config.yaml
n_layer: 16
n_kv_head: 1
rope_fraction: 1.0
attn_scale: 0.177
bias: "qkv"
tie_embeddings: true
init: "trunc"
init_std_up: 0.0474
init_std_down: 0.0
lr_head: 0.00814
grad_clip: 2.0
schedule: "wsd"
decay_fraction: 0.764
doc_mask: true
dataset: "wikipedia_en"
Each number is 200 + 30 x the weight over its row's rms, rounded and kept within 0 to 999. Layers, rows and columns count from 0. The size before them is the row's rms in percent of the matrix's.

# up: layer 7 MLP up, 192x96, rms 0.21, rows 183-191, columns 0-95
# down: layer 7 MLP down (transposed), 192x96, rms 0.205, rows 183-191, columns 0-95
# gate: layer 7 MLP gate, 192x96, rms 0.211, rows 184-191, columns 0-95
up183,107,180,222,190,165,191,215,155,224,215,237,236,208,145,212,221,185,185,199,227,205,183,283,213,231,248,178,209,228,219,228,176,213,199,214,237,195,194,207,240,265,284,186,163,156,200,178,196,203,187,238,204,256,211,158,190,213,105,205,207,183,215,134,190,175,210,194,194,232,218,195,225,197,167,168,163,218,212,186,160,232,169,211,214,211,199,240,228,204,204,195,206,170,163,245,244,204
down183,107,149,207,162,220,196,232,177,169,177,235,168,218,125,168,178,207,213,167,219,191,200,183,216,175,172,202,98,232,235,188,215,192,182,290,175,203,215,225,213,191,247,248,214,175,234,178,210,226,175,236,201,213,200,211,201,208,209,176,173,213,214,203,193,281,191,212,182,223,193,194,211,204,230,209,192,190,234,270,183,224,239,240,204,201,183,193,194,173,189,270,183,199,212,254,242,196
gate184,095,170,219,171,192,194,182,217,173,155,198,252,189,205,232,244,233,261,261,273,252,207,235,163,233,227,227,242,232,215,201,212,204,166,191,176,179,238,178,182,203,225,163,234,234,244,169,170,213,199,211,194,140,227,200,232,214,234,195,236,195,180,235,228,205,194,191,157,161,181,241,217,192,176,190,217,229,162,217,174,201,185,212,188,285,233,198,198,191,264,225,183,204,176,233,170,187
up184,098,215,176,179,191,190,225,208,199,192,218,201,172,216,185,172,154,215,206,191,164,195,226,195,162,168,187,171,195,229,208,205,255,202,242,205,218,169,161,183,174,218,190,237,148,136,217,184,163,87,199,152,209,244,217,209,196,198,221,185,245,221,101,199,230,200,188,181,147,173,226,218,210,192,210,231,213,216,175,172,198,223,177,251,166,182,241,177,196,242,228,230,244,211,203,215,236
down184,099,135,164,198,176,158,229,158,120,193,203,146,230,150,213,190,233,174,175,184,197,201,242,142,178,221,237,142,169,200,159,183,157,210,206,197,254,200,224,211,200,269,182,182,236,189,232,229,203,157,210,142,193,156,213,207,187,187,152,208,216,208,210,195,164,252,215,191,184,227,174,222,198,216,242,198,150,212,216,194,241,219,249,209,201,204,201,179,225,172,204,219,254,221,196,200,186
gate185,098,194,250,237,221,173,253,135,185,241,174,227,176,216,210,212,237,177,193,169,187,204,201,170,248,209,228,213,180,217,187,152,216,213,171,195,213,201,124,183,221,208,242,166,155,190,171,203,207,194,250,180,158,218,230,155,210,211,144,202,217,138,194,187,259,165,203,187,210,201,197,120,189,161,258,195,212,206,179,205,207,276,213,182,214,193,215,164,179,192,187,182,228,232,181,224,227
up185,098,220,219,211,219,197,200,194,200,169,173,136,197,166,154,250,189,146,161,180,183,214,141,162,157,274,174,258,208,170,162,140,156,205,205,194,181,213,186,210,137,190,230,264,199,193,230,222,228,188,205,184,182,207,180,254,164,280,188,165,204,219,191,253,196,175,211,173,194,213,175,198,222,228,179,206,204,194,217,203,218,236,185,167,163,201,209,219,182,194,186,184,230,202,245,231,233
down185,101,197,141,208,273,194,240,158,161,244,237,156,186,183,184,231,214,180,180,219,224,207,228,182,219,232,171,263,216,231,174,132,189,201,222,161,188,216,207,184,206,216,183,172,183,209,160,245,225,247,232,188,217,214,191,197,262,231,202,193,207,249,226,153,209,191,185,252,214,130,197,208,235,209,200,229,176,260,207,210,189,198,181,172,214,167,187,172,202,215,268,210,213,186,162,219,241
gate186,105,158,190,206,219,205,198,116,194,249,207,137,161,177,161,215,202,164,223,138,186,249,196,165,200,177,190,199,185,180,190,176,214,226,223,176,229,175,159,201,213,189,210,180,272,228,165,298,197,216,190,216,169,155,251,157,165,195,190,217,235,189,167,144,178,211,219,238,185,196,182,185,230,162,209,147,203,243,196,210,196,201,171,236,160,170,198,221,217,195,211,201,194,223,225,190,205
up186,107,221,198,215,159,228,219,194,175,224,183,221,193,166,239,133,137,207,216,260,200,205,170,221,185,174,187,171,160,223,213,150,165,194,192,179,204,212,245,231,238,240,173,213,161,297,180,170,234,240,194,160,200,184,193,208,219,187,233,193,235,176,209,188,221,219,220,258,171,151,169,177,224,160,229,222,148,189,206,187,197,249,145,208,185,217,220,205,161,187,160,221,177,183,224,172,206
down186,108,149,184,180,184,187,181,205,263,184,229,222,229,238,231,196,219,170,208,181,200,234,192,158,179,200,164,199,222,247,167,170,233,239,172,178,206,162,214,225,180,173,170,208,244,197,147,204,189,162,245,168,210,263,255,172,172,190,198,191,144,188,163,220,224,178,220,230,131,178,207,219,183,165,234,156,238,235,271,191,163,214,187,208,208,203,203,199,190,165,242,206,228,157,223,173,159
gate187,105,191,220,220,255,226,232,164,237,193,240,207,179,177,227,182,238,222,257,189,253,222,219,186,252,182,139,206,204,245,231,212,203,215,152,167,154,175,175,202,132,186,209,238,184,195,174,223,214,205,255,236,200,153,196,223,171,165,193,229,204,226,246,236,236,239,232,196,179,180,165,258,227,165,162,204,190,213,192,161,192,215,206,205,192,211,134,215,210,239,246,186,169,172,204,216,177
up187,109,202,261,234,210,238,161,156,243,198,151,159,199,195,229,220,224,237,207,183,208,206,165,243,217,249,215,198,221,149,212,192,151,229,233,253,211,196,200,178,216,201,196,124,230,212,218,188,125,190,209,150,149,237,210,194,132,186,213,151,182,189,182,196,185,218,213,257,233,204,163,225,215,202,213,184,203,231,229,169,227,189,208,166,220,151,205,179,223,247,203,195,188,195,200,251,175
down187,106,212,179,240,214,194,209,220,247,274,163,249,231,225,214,131,209,222,232,183,172,265,224,249,171,207,200,140,185,182,225,181,200,216,199,223,206,249,169,219,169,154,185,191,166,176,174,200,207,236,202,221,183,195,181,192,126,215,217,137,244,193,219,218,235,193,253,208,218,239,208,247,232,217,209,148,221,217,165,192,204,231,225,188,212,234,214,204,234,194,217,204,232,234,195,250,188
gate188,093,232,186,227,207,245,223,228,130,149,239,135,218,210,214,187,204,170,244,175,158,209,172,195,150,207,211,201,203,167,238,202,206,230,184,193,180,241,185,184,208,159,207,200,207,148,157,183,188,176,260,232,172,191,222,206,235,180,180,202,214,204,195,192,212,225,184,231,130,196,183,210,243,121,176,220,250,179,214,215,242,220,204,210,214,192,162,227,218,232,211,244,148,134,173,195,180
up188,099,167,201,228,192,181,201,201,284,201,238,197,201,190,175,179,214,208,166,185,218,186,234,205,200,181,165,173,202,221,204,224,179,232,224,214,194,152,204,199,161,242,182,225,254,236,177,243,166,203,173,172,170,242,185,177,204,244,163,171,214,142,226,225,210,190,202,195,228,196,173,176,180,265,205,170,178,138,190,191,190,209,183,162,220,245,137,167,232,257,193,238,275,255,222,197,171
down188,100,215,155,169,237,239,193,196,96,193,240,192,206,186,214,195,132,192,191,206,210,195,155,175,162,202,158,218,146,198,225,233,196,188,196,208,230,209,184,190,193,170,241,226,159,188,266,241,177,154,190,242,199,172,181,182,194,199,227,171,168,190,191,245,224,248,194,219,140,248,233,240,205,186,194,257,208,166,209,190,232,151,201,200,185,176,218,215,222,197,161,212,158,165,165,184,202
gate189,105,127,196,188,220,172,188,163,167,187,187,214,123,198,198,176,230,212,267,198,210,181,225,168,181,173,184,193,201,215,161,191,252,228,247,188,174,202,202,165,181,235,239,190,207,226,222,195,223,214,166,190,156,178,174,176,232,153,187,244,220,206,155,196,199,213,229,193,187,163,212,200,211,180,125,182,189,167,170,224,174,217,204,187,167,236,230,156,152,215,241,170,202,154,131,237,248
up189,100,184,253,164,228,220,192,201,210,176,209,192,241,223,158,175,205,191,193,254,209,223,114,187,242,212,208,190,247,242,240,199,165,252,205,201,163,165,203,138,216,211,220,218,152,166,153,144,172,201,222,182,209,177,196,212,237,205,241,233,243,204,206,200,176,202,181,186,188,175,194,175,219,184,164,216,177,187,183,208,253,297,179,203,202,205,162,191,194,214,221,227,245,203,237,245,225
down189,099,162,164,142,279,174,215,219,143,220,211,198,189,203,161,226,197,210,193,182,235,184,194,206,186,214,194,129,171,226,189,191,123,200,195,204,159,176,204,175,228,219,177,180,170,163,167,212,151,167,206,192,178,171,209,158,228,201,210,206,249,222,196,194,239,207,172,169,162,234,219,236,223,182,249,206,281,159,212,218,202,224,198,156,194,209,194,147,197,172,216,187,156,211,142,213,211
gate190,107,230,202,232,243,185,229,184,221,192,127,217,211,217,190,172,172,225,187,186,270,216,160,169,160,238,155,270,176,224,242,207,210,260,145,160,222,203,145,183,229,231,182,227,188,198,169,187,218,198,211,230,225,227,185,202,204,227,236,210,226,215,221,177,219,189,258,170,211,182,243,220,191,214,202,177,226,228,217,184,262,173,222,231,186,206,200,268,224,238,221,216,218,158,187,238,222
up190,107,176,205,210,228,250,163,209,196,238,200,149,225,243,168,181,214,161,200,187,233,233,242,230,164,148,234,239,240,178,212,214,227,191,211,208,195,222,199,135,189,198,216,230,218,197,243,178,111,243,208,189,202,176,152,201,184,235,211,169,229,205,205,223,202,238,241,195,219,191,233,165,258,179,211,169,171,198,224,221,189,226,243,178,257,224,182,217,194,158,221,141,264,200,198,214,175
down190,105,264,166,233,183,162,209,203,248,188,220,244,244,201,214,179,228,197,209,200,198,222,157,125,197,212,210,233,184,217,186,240,194,217,210,282,171,196,176,184,219,224,160,188,260,210,193,241,226,194,236,221,210,197,147,221,186,181,229,191,215,198,243,196,183,189,134,233,205,217,229,207,221,229,175,193,213,166,239,221,173,135,194,157,246,200,220,208,234,247,217,153,218,194,198,223,141
gate191,104,157,264,192,180,243,267,195,239,184,193,199,207,172,211,182,214,191,191,222,162,204,202,170,199,166,186,163,122,233,205,253,184,199,135,146,188,219,157,250,261,199,181,211,189,186,206,208,261,237,233,178,173,160,278,173,216,213,231,193,213,144,212,161,181,203,225,223,167,240,208,197,206,194,215,175,186,196,215,180,228,179,201,223,210,191,197,236,206,225,249,208,231,219,227,210,227
up191,100,179,215,197,211,234,210,226,203,189,158,197,210,171,156,159,222,184,209,189,234,196,225,162,219,216,194,242,174,146,147,204,150,217,156,223,191,284,217,156,180,189,218,189,242,230,241,233,187,265,208,247,192,206,181,248,207,212,163,172,211,169,217,214,221,198,218,182,177,199,195,197,175,224,151,243,233,218,180,228,163,175,190,233,227,228,216,198,228,221,160,184,186,205,110,192,137
down191,099,214,167,192,275,202,183,195,170,237,208,223,227,169,168,137,201,239,209,221,229,186,224,223,195,196,203,203,197,145,174,198,182,216,216,202,263,221,184,170,250,219,195,170,230,214,179,200,214,207,231,195,258,210,250,214,238,191,185,208,243,204,182,227,205,192,207,177,217,240,190,207,265,193,246,174,180,183,163,169,248,212,192,273,188,193,189,213,244,240,252,190,164,261,243,160,155